config.toml
d_model = 384
n_head = 6
vocab_size = 32000
activation = "relu"
init = "uniform"
beta1 = 0.93
grad_clip = 0.5
Each number is 128 + 24 x the weight over its row's rms, rounded and kept within 0 to 255. Layers, rows and columns count from 0. Numbers have three digits each. The size before them is the row's rms in percent of the matrix's.

# layer 3 MLP up, 1536x384, rms 0.13, rows 426-493, columns 0-95
100:161136121112123097126106119108150068146159161163137151108132108163119112138157130167115135105125125115120131130110154159122145144114107140087114127136108154141125150162166094112155161138130136131137142171115139122133119146166128129084144124100142113132136147111117125125070108145092130114
135:143133152146085184162140071136147111116100137141137102145135132110161128105140154103170128077122116133148131123188149114114100145105110157135123146130087120129147117149096105121126115114129140139151109086114124117115073128108141141111104173143093116113136118116126148174134071183140111129
107:127126139111177131103150152115155122151144163171160145123101117138156146089138109113132131117129118152136145087156133124180078139141131133138139180099130129131186093120150144138059135157147120140129138128116126131082175111081108129107123135137115115106132107118105122125113156106156169118
099:138120154144109108116087120124151133119100130132151138137134162126144126144139131147101135150106175130162131107151143114115149134109164170143134127127145151122164117118148142141167094125129139166151120104106118150128115155120131096153129136141085113127115130121111123159158183185151145142
092:094114134124145132106141086113096117132145101122112120079071125097156141142089152142143136179142140141163149091101114142142106125102111183122139212096077141144163105099109139126137134161122135127128079130125131078101102118150127119121109142128115122141107130109135129103140093147116157131
095:111170093133156119101124132117132128147116106096162118133126115139142154121095168180166124080160121089170122105138156119099126161094100130134113153089120130113150126150098139134133165161092142131097101128136111157108075126093131161115164156099130139107135113103128122081159157072125135162
090:137156127126160136146119081128132103127142135141145118127107140100145129102112167198115085095144159144166111115094112126146126182131156058120114142119099156131154166179124134129098151159136144092147123165107099143121100061126090111158147150117092139144108118120163156104157141175152150132
089:134080136125133079126123100158146147115108114117106130101124140149118136133104172145151118070169164106132160140164112126116153156118137153115111126110138124114124118140187110169131141146135124104092121111115092137147103182143106115138088140132163129127122142121086204087116108138134127106
095:166109132154134119130096134153145118119123125072150082131100126179084135189141165141090105113109127179154119117126085093096112099105152115093118135177092142121091148123109147125127129109117112132081101170134099115150169123149142161143115117130146156118124122175129109129138144133172091125
098:136140092140086131131122139073113153117141146150086105099105117115134133114144157164144156171120138104149126141172131130116111145140112124108118126102110123126127097120111132112101102132116153141126113114136173148134134152124146110101124122100096143127088087096116153130143136135154116124
091:128125092132140119144140104098150151167119137164156082175104120168147090148109142174126092072101119166131142138109159124124108159097092145094083086116133117132132144136128086153158115110114131119130169110107138106144193173123134131124117092121151177087168141108123145094150110158121095098
095:107149145140121127131143102088146098135136155121160112126131142133133115155150104115129106080100172095117138150136115115092114079094134116105122169108124134124128110166113104141104123141151136154118146146097141158129106098140097100105121140108136068154113146105137147125137109159086119169
093:108149122132125075118128105157169106140118152147132142123079075144191121111150114090065147118090136112172111108104095137117150106122123130131104117114140137138144155166113103168161114112121129141099141098142112136123149113146129134153123127121128190088132128172123144164112111148123144092
103:144148133141180155164155098148181099138131151116087137118104115135154129133118125121081116114161139146144098088145086148125115136150133126109128128130150112155164121162097099128152113125168133153108125101139153161096154137106120123135094143096125094146123149154140154110108120134154091077
097:173111122091124137080108129142141134091140127104133158114119109109107173099089100113078103101107132125141129132170163144115088148147162083092126121142119110134139100130166138114122138122142101131153145138141108139118133153142143101118146146101130094132116137091100111133135108119146153123
097:128150122122117172138145102133089118118068126092111135142129089123120117109104107164099120121128119164153132125136144113123129137153108119108114106128165122106139094139155088107139119166137083116084149122132123073099110136147142129141129160134138144138133133076128113120077175155137152106
092:201128129131146163116164092135108170132144149120104121112127121139088100121122101097137152114141146117135138151131165109109153150149138129085143169138092112104151112112168144146154084090117112122090125127110138139143121129090119160159089125149139159169120133095157119159105108141156114152
096:140168128143135121130115138104149152141119102096147107122136099116183149093117118116131100156166093148134085143147142133156154127109116117108178142065117104138137117158134160144098163077117142170148120144104114136115112126098125144152168110106159123155149117137149098123103138145143169112
114:176143122086069141118170083128122147097139130111126144135097112097150139090079083131112105148129115161132138097118147107102143153135103163143142117122103169088176131106119132120095152106152139174099097129144144125130161133120125156140129138159142150129168143100098161115162113073089116146
098:131146151126178096130097180121176152140108096104188119108124129141200153120155172135118148129126096137119115126150169132159120113100073139108075155122099103150118135166092116159118116145172141114137125125167145100097081134056151141167152106125123122120121114123142107150071135149147127108
093:171144156157153114102118143125124132134134167126116095132123162126155135146096103144117058091133118112137117137141121140153130117152115143129139148187147115091130140156120094106119108106107131112165110071198092117162106113114098084119143202172132108134117094136152121136128097150134147109
104:136146146145090174096121134143093142137147108111148126132127151098118148152165092132091122140145128133159085116135115118143159094109141102093171116118098137139128094123157131170145107162069076114062090119080140138096171093141155144082123146155123101148139106127110154145162141090143135156
098:150142125094096124120120123154126141117077083120156164130113095128097133144092143141100135090089148146118103107148163135128088141118129148104169106105121142082136172134147129092134137152111189119114144154119069101104117155125118143159133159126147112116117111109076169161186117153164167161
100:100168132187122120157092113092120095110118120128121140140143187154089123175151167185141133133155155155136129134155122118097148131142139100140115113158139129113148085141110130093123149152149123165163150119140143141130136141164132095129095151091133111117152098128148123123154079149118153101
106:145109131168132134105146143127111105105167120120123118152137152178089121140089139122095116141085120124130152125116155139139101109132106137141146107110112101135158107114199166083104116173126112129088168116119136143105142142113137133096140134104120111133144116107116101142131129161112124153
131:144164119143145116157161154119122098175181127109097108126151135097140145185147117121137118140113141115111154134113108149120119147146133099112105107169154165118144108132105112123101116113146144174133124134107167085091153134123117150111122130181170118128089123169122163118136128125142130111
096:151112138096151101145122119149161108095095131128116134127088127166135098156159147095127115101087145113151127175119145157136108127095092137103167142144148081135108162151148122171135129153168087120133130120165128099107126130146127126134109077122116127167102156114104120159125157137157123149
097:147114116092153192110128126145141159099148094068116111138128162165114133141117137145123113133144157106148110128146138170118159155139121101104115153151117158162152132102124137115125161108167116094133157150089116144129137127134121145116100123127134142123119154116140096122193099099114128125
099:141139097134153099124088135123120124138102110133138184139119130154165179093153144116112104154116111134135102135144118116101139093131155135118158109142139066106091136159122152142139095141085037100117134104123136114107149130130092110178129064092111105140148113119165150092134112092135105137
103:100133107117103121117079119155125115164072096111130076131099129174136130085119162149113142128096103131135103182115098100136139130067155155117141145135142135156140170122104104185129120146132116111128151135124122120126140138039139108111126108138117115088139167120146129148166098194181097107
101:134139106106141126132115136168109127132125120078117095128124115081112145139140105131111171144101122144123135110146129126179160149166168153149106142133091094129093108121141078063134106106156138136138158159136134102113098133171081146110171080110121100185125080125115128136145172152148130139
097:125133111124125115152115128150101150178132159086108161143132139110102115146108130118125131117102131097122160119088124094159118132125107119114112149145162131100144081126149154120102088159124138147155118153076098125111178134150139120121081081105135136163124138097102150170116116144154086096
123:123130151122131087092111139108138146112123151115123169124180146149161126151155122121093139137133104160120116152111087108144165127113158154144119140135129105117112130164119127120166156127115144100084143148117119151144082126117112127149109165122087139101180139112122101085104136139083127150
112:096108127103143143129093139108096100146124108122117116172134127154134133147144096111105165074147122159131124125151146145097122102154072117100160118121123117162121122117122137124114121128117160141120120120138158122142088151160165147156163145131093158088157143121057151121135108141138189135
113:135144136143103121139127108119149135121150146147079121101131089115111126133100138158124108128153096112146122127172098084115156148125153174109110166127117137080139131131106123096143092124161097142134106092146145124083177133124170145143159148108164097154126117115196149107148154170106161175
102:113134164080136127137110109131102066142124092132135148128127125099143120114101117148123109139164114127127135114117160128127148081082047112154135099118106123138154131149152141138142139161117103121122122107097071125130144176132107145115136147122152161122118146116116138121152122144140080116
107:103130140128126128145119147117104134137154138130089099147129139180122134112086146161150117123130142115124120160145144074063123089126152129123112133127137142150108156182122093110164156130127148118104085105089155095111151153107107111153111096157110118164120087134119154140174121142142172137
093:130157129141135122109080148113144155134125138140139151111103124114115132110118144130091130110122127078123132111131144124107137101125118167122141096130112148109126148130125113133145140156173122130145117176131120179128119110140147127136123157130171109153144140126157156164110126128120154151
101:135085133116119128147142122182131143092144117150138141127182152140106158118135101088137164108104104126104106111153131136151059115105088153152116145098133111134180137151085096163154131123125094100122119112113148155152089138090118171112109135134150133101100107106122133114161091140163109117
107:158109078108092133087081113111107119154119101111133130134149116116076126127167151124132133133155144100142116113111110135110134137136134107164128151108113162118106095147158142145173116130155109151122122145124144128132132134161121108116115126128130139120115118156136128113131115099183128146
088:118128166102131137116082071137143125137121100127164122123186128139127169150157171136121146166162154148141116090130158127126136146122065119074129109141127093131123128109140112166089125136127138104102114164114188107099102110137123179147152110157145138087135120147085111154143155071139131154
101:123139146139136118080133134110138114113111147083167142098162130125137086123096131129063127133143114140141163154127148144115159113155154161124123122130108143159160152146152116175138162106112122131143124112124129128116166113163078146129167123129117127145139092175144103131152089128149145143
096:076194167129140137120105162114134095103134131123107112103130099136159096103109135169139089131132125124089138135142091094121120116121135146116147116152125144126127076126114116157118122144148171084131118151101129117192156116126117097108132143126106104144133144149103135125112109145153097110
117:111166113099140125123122093118108157111120143147132119155070140111119141119162121118132099107090147121129095115130107104158131123124116146131123149145101137145112109095084111175187104095142132149110095144123146133112113130165151098163133104112129095126084154110105140127117130136149146131
109:184151136139106142127081169108112114130122115130105142105129147104112151129139121124111099133130141143085146100116134078120097093197082110113111127185157113126134124116141151111144132150145165087076136116123144144154139183106138154140119159138112153125112170140133153116186132104137131105
093:133136096130128159109092153115112154131169161085130154129101127148125151127110132131138142152123131143109162096121107120128101084139118144118144083143106147160127099120093126104125135179157166139117131091113119125172110147116104194096141091125131095120110163103101138125117090106108105155
096:135125103120086093163135116076119142116184110094106060114137088181175146110153129129129104125138132129123130142093141161101133089106121131195121163133122125101158161121123149110114149079128113134110155126120114127140111109122166119096164112145196144145090123131164114138154146104137094151
097:165184115099147127094137125128093104115122097150128119122127078147114150128184118102121120084143160115121121135136133139119092160101136106135142149103113121089150126121144179112138164130110124132148143170129147158147143129133123150126154075142108124112082104137121137138122096142131135095
102:109127119134137162076118106083116140119117125126164145116117146107119148102126146129110129137125140063172149175095135115130134095082088106116135178104156079148106116106143159101161167119163118098146133167085157165118125139087112126111138153124130116106141135147103168100115146130135122157
113:123159130144121113131114126110154127156125119115118120117160138140071113147156095137116172142127133135104149130144100180092143131134155128134127097123129103087115097164134117142122160115134120145136129156114132180130118121128143146088096135142136102126166132101109084095126129103081106137
113:091126126130132106095063095111178087141130095097160135162149129097180097102144152146126108130141142103106125156128107156099174119132110119116142148097111142135096100144116103201104071123145138163089141126192092120088146154111133141167170151180140134098119126114127198151130175106148136141
097:135130137131134117132062082120099100133144115137081145106164136137131106175102135124107119126137125160115135183180127100110143127149104088143183114170137111106142153097164124125121143114120097137143123109164164106144157170110103097112121121079128112116130126099113125156159080100146128156
107:154142124101136119104124146113132131124135154110173087124120080122125127116126084167163120136180111127114139083167112133134144171102137107117139115081165090132151108192108049121155149113130180075126124132081118094128092138109139142118154107123132127163102180115131138111130132140132094092
092:090158133134149132132138126163150129144127099149124124104119083121067141137089143091081146107143122168091172108127123130155134137170125150111130150093120125130122094142165144130120151083095151191101110116129120121112106138149159148142130129082141147101131162068126104135123147162102120196
097:127119130104094116183101089139120106124124111166136115111125138096129089126135131092119149124133122125132127156128167072126146138076088123134134143131114154119131142077149132132137137069138131134134174124143142131107131163168113128139142104163130142220147112131129168158144107083149095110
102:103119145106152075103144158156151120183125143079149106108167105144139119104160158122126152077171158143078144126080149137124110155104142147150157156138109095130110168130111153150156128177150129117159107153103141116128115116148128147112110095130149159111121124137149126142118108090146106142
106:070141087122117132101137146125135146112118098102173140101088120154088099095118144167104118126101136142131088124108135146133119134147160064115149092133123116136108123159166192117141109097105119106144079124122138089159152109145155108153109129116135116117125117152141119138178085155119136114
117:112161143114127134113124137150102173118142112132152131153124127126131123143183088125119118115161104134111160140114124130116109121113124101105124164122144142146137125119134136138107132092074140150135135152114147163154125125134145134152108116081105157117116096162150137166105139094153107164
091:119171143130108135096116138131148173182151127138178120121116102153119135087121134093101121168129136136102159101099107148121177112103135163141090121101137111130144142087115105120091120138139086098115140114131095082089140118138122144118142149146127135102136144135130137105115123158110093116
108:097159161163115069097139085143152107106153132121099107178104110121138135092153099113110181108162165124104140141152138098139149146113124099158145154140127138116138128135148122112136136112119096083119088114235131076151134106151126152130106067128119110097119103137121148143100119093168150098
097:130183113127144137100105133105117126111134151135113141101122115146120113134152112122130064120129138092113166135139124164137146118139129138096115138115098124089171132128118130098140156129113139147153127104154151150135125109101142153147116149100073102133123116114101126100099108110128103154
093:104107115131168116144122176109102189181115145066150109112139157135119161131117118132118104109153106084137141145169187120110125124120127106144142121115114162205105086133124139146103134167092115124136123145112126143104129140133159128149111109118134100115125163125048126107126134116123097121
094:110120149113101123122095115154124155139121155153137131113161086132125123100096098112128118134071097170112121105131162121108118147129155162120090115138122173128142111107124099122139153115133117129094103169126149130141134120136143153107151139094131123066102127149100119178124134130135141162
100:121125157123120118109089150142139123144138097114105168123133131123071130112124081134129147075173128148097089147129111118144121137161103129111164158078102142121117120160141140151150158156128139175100148105120141084127123119160127117103118155113078095118085111155128170136113130135161132131
096:161105154147094123123125141121122125126166184118140144142160101125115126152153088172090108151141140124115145133100100121131134139149144111150153122166128166120176102118175104105127139136122109122140118081115128154122173155156121121179131167139095059138126127146170093126145123148125133104
097:111144139090134137121125138144099166141108136126156147145126088140128120136112113149146101127124142159133113113131175116164116118077098094121132132130098117151147136183115130097110119068138131113095096114102159140174139121128140161142107132096109134119131141149109145138162128149157161081
095:102155118117111102153076080148098121127103126129128153115114138085162101137118135110149112101123118136105167177120114114175141119134128120058105111167150124143120142132127162117115132095162132165136146114112154146137140155116126142107083150121132153147149121133140116129151139147116113144
104:097145104066135098113132157095135104136165143128148099128099147142168117134120108181116133106169133135158096131157118127134161122145125150143165106126117182111120127113104081153089139152138097142096139104162142131139164136147137125144162188139100157122096147137089094137124138177149128120